{
  "n_head": 10,
  "init_std_o": 0.0,
  "lr_mult_o": 1.26,
  "decay_shape": "pow"
}
Each number is 128 + 24 x the weight over its row's rms, rounded and kept within 0 to 255. Layers, rows and columns count from 0. Numbers have three digits each. The size before them is the row's rms in percent of the matrix's.

# layer 4 MLP down (transposed), 1728x640, rms 0.0598, rows 319-455, columns 224-255
095:083145183133182142101155116135170108119138130081143134127132132092118156110171129103096123126124
105:122115126128085104141153121119119126108120131127152104112103103076143135156133093130086157097188
102:071146106143117125147118123145167142133170139143116106140100112114106114161163117169122118124113
103:183098144116119133125125134117143115145160104110098145078131117122154157122066126101145123097106
098:142139089086105175100123171120156169098087156099178109165121146129108127179136115128092130183150
094:155125122117140155147163137172133095095164146140147119107162204192189095087113116112144127113123
096:137109168116130132129117118143108124108146123174113160159134138114181148128090148117122115140150
105:158147126130120111153151141105103152171094121123106142126135152114133088136130125150152139165123
098:124096160121138090113128116102122125115167082092117113133124125099122120111098138109091115123123
101:147117061144099125122154090121108120161112114140129140096125115127091143124141143091078142112136
102:126135131129141135165150114154121136111144166131157129162120119130156155145145130075097140143120
103:166154128114115129105142125105061127139103124179103132134146121113141126105127112107164088136154
097:124134142095136111117075102110140118132164103125146148104106102101124123104115113161142070107107
099:078115094132137144142108160124139187104130126147158109134137145147143145139111111135129098102099
100:107123125126177091125171124112144085130150114173146140102111151156111150102148172111133109169185
103:131162093134130095154148157134128091156158126088116173112087130141102137139124111125101141131171
088:135148108158144146157136158127112115147144099152085175078101162136140154083149107154129150100124
095:127115135136084112134099106135110099155098148131176155147071116111090120128129115110109108134161
093:112135129104109163143103124116101117145130102175090161130165140132125182111116150117132099125133
098:155135109109135144123158082150130111194122101108128092131080143107114096140135161097166165149118
095:145148102137151153107098135111130151142139090140157106131144140142146101177140113133140095150139
096:145136110085104133096131141097107136144096131167124101147113127120116150159136114107151162091182
104:150143169107083123080096181110103134122124130055122125174093123126137119121146090089094163154137
104:134094134124141135127132114128114129131168109109130164116100176167104119137107166111180075157120
096:150124136135134142149109128124189122138127079119154145102120160169117111126159112147113154118118
100:098130126077154086180119152107138138169177158143115138068118063106129110113047120103163102138130
099:141130144124121124110091120121135152173114096113111138128152113135111127131155119102175143112142
104:141056170128160132129150131117167121151140084103114080132098108129131128177130129107166109174133
100:143128114110122107097138121088130102128066083118073126142096138155149110152102108141109129104109
098:135137086131139153132127131126102152127159126116072125118156140147115162142113123108142111113131
096:149102136115143119177109123113100113133135156117186132155127148155108161146144133092137143126118
096:114156147133180139173125085169161095104162140134148115140136164105093116140108171154111115133069
099:128112159112080126135113142138108128180148139124146166166114168111101153104148162108141135133100
102:110138115093112094142143130131105158116147100109129100119108136131102123135175173128109135135185
099:162141124121162133123120163165146134135121125119123152162104096110101100123132117151117135122123
101:138156106155126142178111122167131098141107135119095069132107142095217095105130110118099101117126
106:126097110088120124143148145096133167105148118170134145133138138125153187124112101119114118141089
099:131108106088149113119141151092165127124142148099114163127134137116136108120124159143147180149118
097:101104149157059170171126130095129120109134156116168107123119145157118150098161123114087097180104
105:114115076115142151136169124117122098138155128127173120125150104077118133144120128095128107126136
104:179147168169105110130154084136144114113126099140140100127138109120118138114101113153124146193140
097:104105134084163127160137176132084092148117096122093178135075109153144107131130109099168108141159
102:137098056095175163092136122137113131133094129138086130148142082119162132149188132111110112150119
102:141166148149114126092146118170109132129086123124151182126124130125148140139174118141158100098111
105:160113142094119126153133091155148124134118128098181134099131121111143130113125119105092132154185
098:118171177175134145153151148074134128145108116125147176084125090102131206125149105085153118137099
104:120124147097123146128119107145174123127116124120113092170106136164083129097128118156174151137136
102:088128122127110152145129115118106104126090150138143110113104125140155163133127145097137124149109
100:123133139135144112165126134082097123139111164125106096129137125140143138102083111146074123110148
105:137127099176157112176162136159138160134151132116092119136132113116106149105127148124143144112138
098:101117126160129164130092159119164131147139136086124139093132159127134144182134142096141135141109
100:111098110095119141122113130130062146141150130121136146145154157168123103147136171153134135097130
096:136106134132137094120104107124117113104165097103136139104085142143092106123131101131079139074131
098:123085120133173148151086168123106151063119155139118136104117111100156132159127119114127126115132
100:110106070103139145177144160124098102144172128177140098119129079134126128113159106148086120124124
093:107159122126131134115147137155109119154189114127153109137171143197108134152158127160153156079114
098:148122124108131136104104134132105127165147076117136097108137133148124141158126113101124125140123
100:141100112097076131082130150187148145108180080102099102138086124153150131127137132116149139115104
098:104125134166133131130165129146136091120120118133097121098097090140109113096137137125114080141127
100:144101087107076105082136134118155146126164125125150099141138121141101129135139136159125090123121
103:141158123155133109125151145160140091121128115117138140139156112121148138155113129167104093054132
097:172115122158128133112137145107132124147146148123128124143120144102154151128133117089129142128133
101:115087126141140096091101108097128088146136160116131106114127128152150079136107153145159127110138
102:105149140132119107130142134149093146149138121145140148115122098097175105112132118144107128145143
100:109147104132135157147079127141136127119160152162144109174123153096114161125132132184093101105147
098:102124095120151129075115114143144099122083120119121145106098123115138126145134156088109105180156
096:092099110157127104120139093121149149112157114144112104164132109154127108120145115130120124104125
103:151131093111183103150133160129183119072138096155138125108105163131116156125115093118110133113162
098:136152138088113128116147145124092134176101147139158105114105131118124150130145161133113131108106
105:137171114126147118122144147142150129090150109117162084162096130084145129146177142105110125122108
100:101161141094141128137184156170136129151124109120130126150081138136122132138128129167123131114139
101:121139141109080132123176167126070136140047141170155132122091145106149126082100105161091160145119
103:145119165108163136121167097114155097142135137172099139143151108156115178117077097160150115124132
100:115139132136131090143148106095144073108123152126146136109093091133138104133140154129134117105200
096:106113107112182149117121107107124072128112112153140112138144132137127117141102090075119136136101
101:094115142131118125132143139086110099125155152081142119100115158122142132111109106119126111133130
102:109153156161139109148119098141172156133170129166139112131120151143159158100144113121108088143095
102:153112121128118102157150099115164101107158149120102163134129173110080118149134112134132163173203
103:131048110142144122148131118127133151154086123169135108152133144101146124103176140156172116130078
103:122163110193162123174147126152130136219093128112141082115181161125141157067093112126114133160116
102:161068152114165102128115127116102142116122138113144120116106116132128139126118122073102148102147
093:109117107127126129122078077116106074145142118099108116117130163136103145118155137140140145156133
103:130122095117134082149100172097145087118119099119081116147129139179141079138140086088111114178109
095:175120137135126144132181129117191144126126117163123192115120137113119154106131113119100143119126
099:112100100088051097180082133135158103145147155126119143158057157161135121131147140083113086150116
098:110144127130107103139152161119149149155137134123104148135127142134143094138123133124119137128127
100:124070159128125121122103158134136150105127140115107111111154149120105084155191119148148128143104
108:151180117122138138099113129136135085147146141066101148125170117152097135142133108127102087105121
101:142127081160093101141108115134136132136159120149123159103105168140158124117141143121170123151155
105:159129155126133148104130153081132124157140112129127111112123122114112106152122165115133139093095
098:119173114103143106089143207139113119135071169173160118112109160161133123153109138115140131111099
102:140125112124106136120143113110125106130113158088131145141163094097084137119146105115119158133137
104:156136118158173128153103127152147103127154078099085100094127140082136168066084137098098115135130
102:163120115096144131117158113118163125090133134104137143153122150149151138157164140138137111133158
092:120132159134169129118105094110148146191125140101118060186128147172168110090145130156146153137153
098:152136109138132160146132141125137118148095149125125143116151128092121107140128151141138149120112
103:097107153082130128081139160100142127120139124125159144076122146126091145120142106145140145120098
102:093170153155132139139149141097100127143155134137098139151128101120098123169108142125138148114132
106:110120105123157093139126163121124131120145105151129099166127147057134121116135106107131151110128
095:117149101175146118109131127098095139147098151121095106112122130109138127132127137138121122166134
097:117174121099110109165136139089117128116162113151085107158098152115154135110115162126144123125064
101:128160151135144120111185101157109182147105154116110118145114182115154133121119102118152135186139
097:124125171129151140151130159127060155121138117114079163132176133143159107126108136144123090124123
102:132135094099202125110087097151133139120166131153095140150069110114099149139129132110091140133160
101:100127186102140116120152135104122152142109135128168113100107141111099104132131138117122181099152
098:175094121135095165148154150109114151093148123141088164133164108135158134095125120120126144103119
096:133159116156122135158126126141150169154140113167139126116163116180144123144187122094158163166156
098:058154092137078136116106114120119156138174120123074192138174131113136113094127119127080117083127
098:143163104100134176127084144150181128081110106174111123124137093128136146093136135152102152132108
099:130121131119093133161112099106134139096189085123132123137181096181128185151093106151157108142125
098:103092140122144129116106085113128161160141134149140097123131121092129112121129135145159170149123
100:129128113102137091131159109134130130119154157093147111145139146101143168163140138143113116124084
099:140095128128132123114135148137128123087105086130097108102110136078127163138092121129098139127131
096:134108125129075121121114114114089152124121109126138154171133135106100129097100142103122098138090
098:120150112058103106072169136130105117109108165162148140101100107118104164077096132108126155118137
097:123159114098115134112092110065135109092111163117079131106146159119106185120129140129154121154149
096:141163150129164120101113111125141106147175133140101127151117090159121096143146101154127160125112
094:144125136123089160143151052111133169130144140153157155158152133113102153110115158142127129172126
096:137163131097141148117142119113114152127087126109119173142121089099139094082158136090125103118185
095:109137086099137153128108110164083115151157134123119098115098136115156164088131134151127140101133
103:087148132100122132141110112109091092183151150118081100114118110128120088147111131140101138134130
104:167122125163122069117071168153118098158129143136134132144123088148135110135118140149117095092148
100:105106108094119179159127089096122090097122110131126138108116156100112114096105107125159074121157
104:146157077145093131128099127154135128068126117144127107116133155101130132120120162156136139138143
095:141117106129140132133120128140125158141143130181136136124144145127103119179100117164092128138152
104:161144171132085137117103136168110095103182128119155109085144156129154133128086155128141107111138
100:106114125099103133112118166129117107122149159137121143131126062123114120104144122133114110123120
099:121134093145125110122151084122129132130112163121119118170100116166095177120137148137121138090157
107:136124107164132100147142105150152143167126114131124142122073098133167106140148131142103129100149
098:129166113129101095116113148075082056133095101105129114140092091149144156145149059127126139132101
098:153145140079132127123136142131089105130147163129129107128084135135144140100126161167126126147119
111:136141129143142115139143130170143122132091126099099117120133118127131196151129076133130137138122
103:153124132105130102087148118135140086138100102158121151117130091095120115118169088141108072157144
098:110143130112101105103089133160141140143153157103147128171124126118122146100128076142104156132149
088:153126108099112093142093118105171114105127103121119126139148148092115139123129136115138131112098
102:148125094141145072164149152143110110159160164136127121142080069077137108148125138143086138082156
100:108141139081151129169145115129144127125138155120123129159147107139087140123132096099126134135085
# layer 4 MLP gate, 1728x640, rms 0.0666, rows 320-456, columns 224-255
094:122121081094148067152151106110129105119146148113112118180135168128107141128160134128062158177133
110:103114079140107114148140135072133146098111135146135151102162152120134140110104171103151117129129
096:165114141136142114128110134102147163150143138119140146075133111119142145130082106182149129103101
099:122114138120162108165128152119157191132110094093143118122138119157125100103110150113159115175139
101:150128130143094141160145108138129130135112136159113112065159087093135152141098124155129125160137
090:084083137143162148100145079116107132156128102129105136145123126154136163097146136151123115129123
098:104139171152098103083135100110141152160139166121160140150119081130133115155184184105112089077157
092:113146153165104124145115153109150126162139145154147130145084165141139112106130149140104144136113
092:144145134125175153164136142059100076160178077137115133101156133094139117132152171121118096115215
094:122125145152167116118128113167080116124104137148127144154123098112141176132100130129078116136083
091:138123134139139126166113157150145122153156159142127084140147180127134093145114125142049128117125
096:117131129177101154158115158142105157126124109099144117143120105160163099140133178155149120105138
104:146125122144158135116103126097119154155111107103135108123154105124145135150114115119168128154126
101:115155164142162128142167134126131139138100120141145115150135123117106182136081155043158093147118
105:124119160094117100129137126131131076090126099149118152107117123150141118105133123115123149154125
100:090118147104114165119126127159114108100127145137128098100114158123132134107130136182143147072123
099:117113110163097122150127145143153099142143154126122103139096124135134146133101114143147136147136
092:119134160086122118130147115091173144083122136073144113140145152127138109120126120146161143091135
097:116091148129159134123132137133149096153123126108094143122120122097125112127163149110148113176133
103:138156118116146104177127130122095096150130133113119182149148127132137097149129177181141113144137
094:157147138095108123094144161116136146089110118132118081128110144096141146157103092128151137101160
104:116135106159135133114133148115110157115118110119148136079103106214078110114167151115156136117128
099:173126109059102107103163162126110156139163136134119151126135136134139125160120155113127091117143
099:111144160189132127108132139132126153089109131106157102183133132131104157154091131128137126121080
104:132139140119148107128145135095109118133072138109138076092094109098112146137162091117156175139124
093:145143157129155159144114142176066125135070150115141104152157100138129099124156140127100111115071
100:110133133161151148102146130147123105157105126135133118152097126157142109110102105172123179137128
101:156115108138082144149139152115077141112166116147138161081144124107119119138118065148155162144129
094:136147114174146124075151094148151106103086144100144163126153132149132139139134149118148106156137
096:124109134138132151159096174132160126115098134103113123147118140133111127146146135142159162072142
092:156094138188153141140139125136098105125113127160100142143137138088135103147089106150130121102158
096:126091079114123108122097154155094113135100131107076162114144115118144091146131127116110133167105
101:129141146125139121139139075150133119176096147155170123109088114138143138104133127156160174130142
106:126151073131181154114145132130146132138102113150127157131130118097171098155151159122133130129131
096:111143135165151148089126133106122137133119139181126103114109103106129137124136128120171126108130
091:074119119123133127142161117172093102163171133166158109160157146135126148128122109114126118124090
104:105133099124141135126072154129098139120111100143148166113116105128173155150094087124177141091127
093:143132098167134175140156132131114112153118129115194116147150135113132189102122090093135109147121
102:114125131113147102107124145138108134131110111174110102132136174164117090108146118147136184141124
105:152124122122131072122109101110127119139106111106137138094148126103135126083122079126107152156171
099:124094136121171133152115121151154132128149118150083124123087195125122149121158136111127129088097
096:130123151103124153120092106160106096149150139127171112116153103116105112129118105138127125091104
099:174167142116102103135099157100158142085159136136120139127150150117102134126143140122079107158133
103:165080080121147114099132090107140098127093079140167121100176169118128097120153127128175175126143
096:093107158129135124110133100082072158096133100146129092133113120145139120124092096177149116134102
098:109067127102143168123123103111107125092145132081157142147138131087150152132123103136146150147157
097:093078110111127125123155127109101142130151097154131138151178110129148132120181164108064107165116
104:114144149144103156101105136111130100134171112110106156161140137115084173135126130140130122135123
097:105151066133113154148118155131139155124151145159131147135167108119070111117137145101182140160169
096:119155085163112104108111169132118127136144070149178116128130068150126148124125130159088106155144
101:143111104120117121121162133151108136122160171098152148115112133101152172143089092105115156146125
099:158148150120119150106145133127103120092122191100099144110127146147092142160112128129155161097158
103:104108112148088152139138175118142142104135142152142147119145108101113111159115140143154098135126
100:112073162112094128145175105100145149116133131078121159116161129117120136114156105119100135140118
101:084070126101152152158150120132094161131155107121090178093092137114131079097122118108118137127117
096:141078116141150129172135121116103123104139128139189140149166138155096149117114156112132156172138
102:142093149134146142127116114117107173141130143120125121136111136136159118103150110150145120124105
100:110147095149166103096140112086148111092137141106127091118107107125148138106128080129158152128095
098:135115122136105115125160147131136141166080121128101098106095111132107138148124165101123154086149
103:115119142135156134155133150144139154141103145108147130126090142128154101138126125104151144133131
102:136121154126117145116137112101092103093095123119128126146098127119175158133150108107096114161144
102:163141136101115162136123158126131109160156123129188105141144114130128134136125130128182112125102
100:099169103162175145139182094124162114126113057122114135117084105112114163144152148128125140099124
097:125154137136131125115125135114154091116124115142103146135136126131125134134182133134143141177142
104:160145112125155136118131123117105109166068109153125130119097165116143162094127141110131106156142
107:154114150150170125153132131106121124119108123158111136116137111133125124119121150135122159148107
105:146162124141119105145144132151101149123131113118118132115096128071140167099115155128137122156112
105:162097133110190162138181133109095105138123126150132105135134131118103102110130119131137154142115
100:144140111140140137108163149146181110169101103147139147100105065132110124146133153093140111129158
101:122139092126133112109112177089131136150113099141118099134139113116141135107120116123128149132154
094:137164170145123114118097100134113149097146132155120130144128133151118140106151156078110121105143
100:119148173144108105101120162138129077158136132167109127124145124075110118127117110095119149131123
109:176133119138183117129140157144086122132134140089109156142109125164126111109124138110130151109104
100:137098174110128148127132113113106086157116058148136170172152164135145114113141083153163122094188
104:114122127129115123086119139116122132138169095129132128134124108081174158129128116087096129074110
095:150159121143152153148130175128124139111112109104086169142126113124135138144109161104087114150145
098:125126134133129107127141109163146070125143129116127139154105142129138122107116111129098141126137
104:101126128170138123138117146118152145121096114175133114134128077155089097112158124160134102099122
097:120128094111109109117140114137189133075137105125102151102115150149112192116096104127122125144124
103:122156105137128136115153088122158036120171132122135115072100145159153143102123153115105145128131
105:124142103117140108155146145136134131127116136116145120156094108148163115117155167129101110121058
111:118131147128119155129108134127117120139111137116180152114143123102167152109112148131145121098104
090:136148123182125101112115143113102145142127126144129141155116120101116132078112123124122184149121
095:167120120110183089102111139112087114112162094175145097113119074143106128135071111160160148104115
098:125171092118093110111098140129137165123110120111102123077139147095166133144153164093121116173136
109:145151114112134147152130154127140139138121143106168145102136112125129134126141134135148109088137
104:170168151115105135169130073148100099157132130096158148200126129140133138136107130147113118154099
105:184160104135113152137144152113118127138110130112129150143169123094136152124140150104132101113154
104:145097130111132079076127143119084117101121146116153187128170112087116135128174142109100147123155
097:133120142135088120102126078163115130153164157104143133156107137129143130142111107146118119131087
103:114130160125127082090171134171126115138150159151123132159084138117106127121125126137109093143123
101:122105148130157107122128127126166148156128144158159117139125142148090128128151103179141121093148
097:159139158131147148139131124197122118115146104160134155107117143111145130126104171149130193168121
092:084101117096094169162133108109157159108166143126106118121150197141126185137129123136100095106119
097:133095117096153095115117116124124119123129158111099065111123099145137110090155101088132136185136
100:095107129115145140144126119134164086116108149092129124118117111062124151160087109158127151112125
103:107114133121117128126117115124118141093136112147157120128127151141149094156136119164109129120125
102:106134146107152150124111113119132147132132138121160182113152139107104136128156108138123112104151
094:105131122104125140147121148130101089112106115139185124127116053169142104114112083109130149129134
113:141124110169164107162149131130092128094148128135179137148140151147155170148138145148118171130120
101:127152129129123140120181110141129154145094155086173142119163123135138097126113119167128127159122
102:156094134140096175133137145084111096099129143153120087102156158107159150109145078136139170120140
099:158136145152138125126168125140095130113137130120181123102126097102121143107109147151137112114098
104:107066156119147126146110113139068116114121129136108136142124138117136114140151136141150131163127
114:157101133128084074130131188137126127110143094162139107121156112139140140127125145145135121114160
096:124149141168077130117158134102128107112114087143168165128128135138138116104134108151195108139108
104:135136125124134125105133103133144115087145139129134116122141114147165133122122179136124174096142
108:115141119130115177129120157134202128094127151183147126106140154110131107095097130119150151115140
102:092106136104146161174107122131129157145132128120170185113111120127159136136100199094164081093089
097:155103139102178121101116106109133138126145128150160141107151126107127092122130165104102119158133
095:158167165140092180140101109112106115140137162131144142094126111158121120128082147162088130077178
101:136142122144111121123123143110119087134088133129129119158125139165106071147107147115145146134144
091:124073119118128148129160105090115131128145090114186158126139133150110114107124089174130150125142
095:168139084137102093122101115108138112126137092151139166084152111138117077148162115141140155083092
118:088124125123127103147117100090112143115101140107095099098129111122192126108174112125155124133122
101:102109133145136116064120147146092111158126145123091124096084149169120086101167122151097126109166
096:123133094125127122141105133135100135151107142105162121118137130130121151109168125115161128115193
097:141119147133151129103104160144136159145159106139162146149138177141088144069114093123154088124095
090:098124124179089089101107126147144146144139096108129127157147161138102143117132123152102157145162
099:121067097098120155146160126132129117119129138152157103083105153148155141116106123142140126124094
099:105120109075129156137136134076101109151134116133096129119173130098136070146154132100114131128106
100:127122155114113155129146137108127138119130119093129140121088112157090191129103122119144115149100
096:123123142098164104082145154097113149115136131117099153143147114110146152119132115174153156115128
098:124129149142171158126093144073102077111096117144129139146123131093150091135114126131089113090150
095:148126190141140117166120144064138145140175129078080141100102147130170101135133152112150118133157
101:094128103067131146098111129136157140140104156122098117128121149177126132134171137114101132136124
099:122113100143095165136084131141129120150125160127069140199129073139123106117085113121155126151139
103:155107129143095122093154167157130099171155119084145166109180149142124130067156132092112126123134
098:147115103191150084144184120158081150147070118115144118089132097140127145112114128139135128097129
096:126155129152128136160134118133127091134105147168095128116123100115122143058088110120119146149149
098:140130133143120113097168160154118095124103113132144136142105125102144127134127118136176127149131
100:128111148171122102129127157134140130106147149168106174114115146152112137149094135176165127086135
103:166162164136111107129134148127111080122149100105120115135172140138129158112134148111113129141100
104:137136132145110159130150145111113134120066163144145085154105130134146072111192115147103177128072
100:111106113130141146117088173084118130140122138132142133108133157085144123198141100095154132152194
103:100175165146125122133115149107114149121146133175142089120121135117131107162128131149140170088105
102:175136117162113145072099115120118116147149128160130171147163113134126117136131171115140150132120
# layer 4 MLP up, 1728x640, rms 0.0675, rows 320-456, columns 224-255
097:132129141136135100133167136079103123140166120157144147146112122108155163122180116098104164121095
112:156147113157101150097149078126152122102156116111093150149158127118136123142136116129091142097130
095:090138124145155104083115136104143152116158171108054146155120104171172117119112148170114111117121
099:133121111115106148159132146094106101134111119143128110091145158130107094124136090123149135119130
100:132112102115136109156134123153136108139117089170119113183095107140134132147127144132127140109110
089:100132118089139097165087107139135098107117175162155120132167165127100096153136156127119132145126
100:173138085088153114098143138147130104144134150134112108133169134132134115110124156120112112133109
096:127135123090135135125150148102102121126117122122155095125128107107149100140154116153130124132156
094:172149067164153149128154135104113133147116142136148181149097109171150125115122119108146136110094
094:156097113122088142086129153118127109135112122097131149131125134124158131163071105114108113087126
109:143160146117147141108119113110099114136145135187099138156155147116099111189126133146105116104140
092:100113151154172139140127138133131154111103128123151205132093125141131087174152159132112112072063
105:116154115096165134180108088138117138069125108147156117112122135111153146131082161126133128141121
103:141130119123145127142161151137119103134156096121116159177102133161154162138184166154150132130159
100:129158129129141159111130123116105091157151125101124130157108094102118090167114125068180142130109
102:103114136105103151140129131156099110078128138119130114107094121092124168152117177169125132082108
100:136146071144095138133054143120124112138144156131119098158126118137136137142148138109105133143115
098:123103121130116135097170075105131130128100125105104133113121143166118140122167141148133097153104
093:137118124123091136106138133147115148138109138132175140105138151124137095099095130122112167121186
100:130074166116149137116107155126142087159137168115134095162168125148108136143131149126167141116085
097:113126140100154141143133098125138134147124099123132116047099163123131117140094131121120153067153
095:114145137130121132137116127120139121128127117132159125165098153105096130104153162111102108147163
106:156111130109109124182128162119126159094152089147144133114141112150146052130164139130102136155112
099:136144148121095143130177122126111158136146137107116150151161120119108125133140124093115160154140
100:096104080130134104188162118085174086126131139124113096121091108133124134073159163120138114150112
096:123115123099134117145092143115170160125134113132132138136173156116140090108103119095147123110127
099:091127137162147144120127114117103112172130081161146134110150111160125174105112097155098104102109
100:106147144139145099104118131117146126102123119097164111188117093142149131098101159109120139105124
096:160087146122132117185164148158113135117120110115151133143157120153160125120104126109115093132164
094:127120136139121119156130168134110131131172143097118119114142146125118149123116091103124173119107
095:120119152167157134154155118131110147116128142153096118103126159103153098147121161127160116117109
096:122125124095171174150089136148113124150163150101140107144067103144079122118150136130126147066132
099:125115166127112070138144128133114142118107137135171113116114130129158119132162086126159146151147
108:143111154114103119101109169133139172137089144126145099065141120117119126106169130108106138139151
101:134130131160147111154118141127120105120141083087134142099154146170150128112115144165125094135105
102:106158153090080101144133093117139116150147128133102095147077126120127175136129130132130165141098
103:122138107117122093101109123108083142113130150169119105113124101119076146136164132177155176136125
091:176143115134152112160156127141092118113124107117148114133099098123104173091181117130104137144148
102:151083094110148183115119091098108124141110136148129081146156159141108126115170123134130091147092
105:146106123104113103147111075109162092118155172118120150114137141159111103125122166172125126120136
100:129137129128133166162130170123133108119126119118128177120121152129134114151155100143107125094119
099:127117141094137145125150105136107155162124138082151176112105126099140098133144148125145107145142
101:089168120147107163115078109132083101143114071121146123155096187125118074144120115138093151154121
103:129142164148117165102148113143109139142164145124152155112127157105138118147059111119161127127148
093:158162120148122138159120157146177129175141155126121177140135122091132125141130118113113143161157
098:140120136151136156118153129123096160140109129121151099137122151214148131126083076135146096124141
096:145151108135125145115136143140157163109133134126162119119122115128120108138103124144138119092132
104:127111147116123130108119122118138101132137130145164154102151130114158141132119121132112138095090
101:157114152106135083118152121114083133096117125105136135130072156089149111111130070103112166089127
096:112122112151120133110139118134147175125126137126123166129112079153099115138173116098133122170109
100:124121129151094135162128137175124132128103079157148110077161086149053146099085172108132082116140
099:126131107155091165132137122170110109154163129118093115121136150170110128123108131079152148084140
104:053124148132103115132104175103154124130108133165112187116131163153126172152097094077128162183109
098:091118086148114147137126134128138176093172131145103134134120131113107155133097129122111086116093
102:135115139109096099107155126105142112117127149147172091159139131138154149140102114169127100102150
098:130125118099128113106133137113129144128132098096134140153164152118103134127148170187107106120094
102:098189130126128149116142117109149130101120112137098181089115161141130114155154122137129169116127
102:142109126135141126184111144149125117138109144127140140109117128115141121074169137109131099146108
108:139118149160105102119148134135107130128132133164147082092189155130125103132157104090078119162121
101:096105113085115105126137088156152173155133103141134134169132126131167121130164120169109084123029
101:152126123088176115133112088128144101101117131132132108161183078090145098158164138085110124139144
104:165122134141121112125104122135139112102138136054138148159150124135137119138087102150152096130135
097:136154157089120125130105112080061138106094150132168138107128139121165119097136122177129126133121
095:127128129117147139156130129140146078175145073127144132101066126186108093121112158140134108146157
108:115145051145152111122092118135150118135081161168101104110101126127184159155144147134127078152115
103:104136110108070154156160115166135115139137122126121099127118152159098108136132114147141119109124
104:112143095155124133163140142144112140145108089119123162129124148105099148151108122132114096120171
099:132119118106121133144119087106147130138138120144152122135120095077137098138092106114144155130160
100:112122123126087116142126094142106129105110107101107098113117138095156149112190103149127137089167
099:154158105126086131089094127215127165123155129124074069159076158105133106125164100122144116141120
100:144154140126117164150137106125154136133161082149154089169159132129137108140157149130134145115149
101:134129113131163173153109134090129095135156104119128121120142113139124163156143120145127146151118
108:135164116120098096151177084146171111152126137153104138098133129142112132111124164123133124138145
101:101137123155146121096108193151120112112156121163146146109164099140056112161138132114067186147111
104:127121131144105124192120121125113157120148126093130151143123114148147149115141144172158127106151
094:121162153117158141149102137132140114124224106122135112166142127143122143121171160133111111137112
098:190094114125088129112126116106161149141146093089137113124151162165160117165147129117150111131165
108:175145136115144132176148128143090089154124106126107106073165181108114155121114127150153157132095
102:143135136105117123155139145122116144149141162131198147165114107138107102078116087123141086111129
102:176122139108137068147149107152167146100127098136144147149098103154104132163157117158099168075160
096:146107121142144145124126131128138129141143132078112072111113106166166130095153140128128103124107
111:120108137108154092129071136121159145163158123133122096142130164151115136091119153096104164114175
094:160088125112137121104144103125135091134060130129150154114114146118137124186137103148101110107161
099:121136127133135094133068148107123114129113083149082165156152114121159156143093112138137145144169
096:108149122086140151120118124121143186114115159095163121169125130161158144138158116171060133171136
103:146099155144163147121122113109109106116138088078102103131125125133150172137145147104142118086117
107:122182148134107141181142147112110102155142153126113114111085147099103151139157193125092138111110
106:122175130146156120161163126126112155138131128136142158100163121143149160104126114096146128114128
103:137133124170092159144147167109106134166166134139129165135127182114132172112149119130145108135131
096:146057141156122128136152163151121121132120125133139107100132143104130126143108128146153115130152
104:149098144132123126176093157195147130093135118115109146135167161173084124149096122128180136144086
101:121178084117144123167146187156129084080105114126130156086084133178138108128138149102108117125108
097:157126120091133120130128143138157117128133168157134143165155127129130193119142120156131134166155
094:086150088142094133133106095118118141106137122144154125141117149151120130117147146110138124111193
105:132156165087131160108145117125123143137126083124163190141097104139166068116106104096123150130168
094:139166180101156123110111199103152116084078107131160145145160142118121087119144141129087118107150
103:137179105141077116130097119100152115115099111130113162122156154167136164164082146143174124108143
108:136091179127114061073154151135124116088126120092098147105142171102110115138135141143154161084122
094:130132149166092149208135085114112142138144092148102119141153124094114133108142163119120149126109
110:136126118089119097147157114132109177086152163140107105105156126096127113125115090117127144107132
102:115080139128157111119153111138093137125125114150150146141141095090162127165125166141077090137134
100:170115135119120144146127168141147135125099144123092140119140129169142075112130112116125096090087
097:151076090143109113150077106150134104175138089101089087106113135132041105170136134101136155115115
099:117154152081126116155115161149125146132099123148165110152167077125107123141146129185141123151124
111:111126116143123146131136112102131112139094147142169114117146124133088158170121122154175114188178
095:165101113115095148135137134154126162139127116105104126095113133148164179145113176163122130114116
102:134111138122151134121126098108117136132125112126165110131118093152124111173148110134123124167133
102:154135129144150163107093153131110132150098170102124104128117124103145108123097171135066186128110
100:132185147111050104122115088175142133110121135134126141187127113146140176138098146115083141154093
098:087136138146163130093153118155119071086161130144112107141131131127120109151141146143138116115109
095:105151131162104147123172115107108127125123150134105121101113122162152110118143150101132146126153
104:116087098130070112109159114155163122116125134103148140138118139112164182111163144163136158098131
090:115113117149135136149145117146125109156092140137097123135151117115129107101088169138149150083115
094:149187110108115163129149097116138168130113098121125132105134146133104116104120129180149112105148
112:124111127122140121155133104131111123133146097119092125095128107118101105148077130108142116128126
097:138089163154113175135099130141141146122143099109151177112142158134105149169137078124099153127119
091:135159123119125151141102112155141126134137135146137114132149080128121148145170136130148161123169
093:147149150091138124149134128156121115104096142095160144192161111121147102110095130146139099102155
095:139115175145107129117111114135064110149105140156103103147171104173124114104126147108118093138112
099:137081173134131132149144111127082125137147146111128135140148128134128068137115126111084121135097
100:147119141128118096116116128141175150132114157112154166151112130111125143134130158159140128123151
098:131162140124123100162095143114092091132118161093115129129100140154146170080101159112148096105104
100:130112140133071096160130118127101116138127121095137090123102140106119129128159159162127128166143
099:130106149139123168137149113170134131136124100118140120135147129135130128133135113135126132146119
098:142129185145103139157193151148107132111104124124131155113124132134132097171148187146147105125128
098:167100086147137108128149145164124096136147125146116197164133123088103100137111138107170145106134
094:135177162090105135135100112125128121139146113124098169107164126122145108115103166105119118135188
105:132109121145132169147173110113158108117079124157089107126109175152131174120153138121137100133092
098:109138116157094160139091114116150090132142099158099143149124106154115073113156136135113137163120
102:203165141172120165178159114133096090092115136089153068125118161102132140118128147116132106162142
107:130140114144182088150095153167139095130137124144117163169151122142117158104135144103117139130193
100:148185143126139117117103136168110089201133151148085100124134092128134113128124084154129102136145
105:126095105096125132093143163121137138095081115176137120100133133150125094118155095177166148153144
095:161150159134090185098169115134096120108083227130099085125098117140157129074167109142105144130101
104:170122115138108093132155134133124155119121137147113138147140088137104132125152157132154154094109
100:151083135194151129172110164180108109111127066115136076082119138167159126096124176132106088111145
106:119100096099132151138141123124119138151106136085137116107148126089136149132150151148084156143154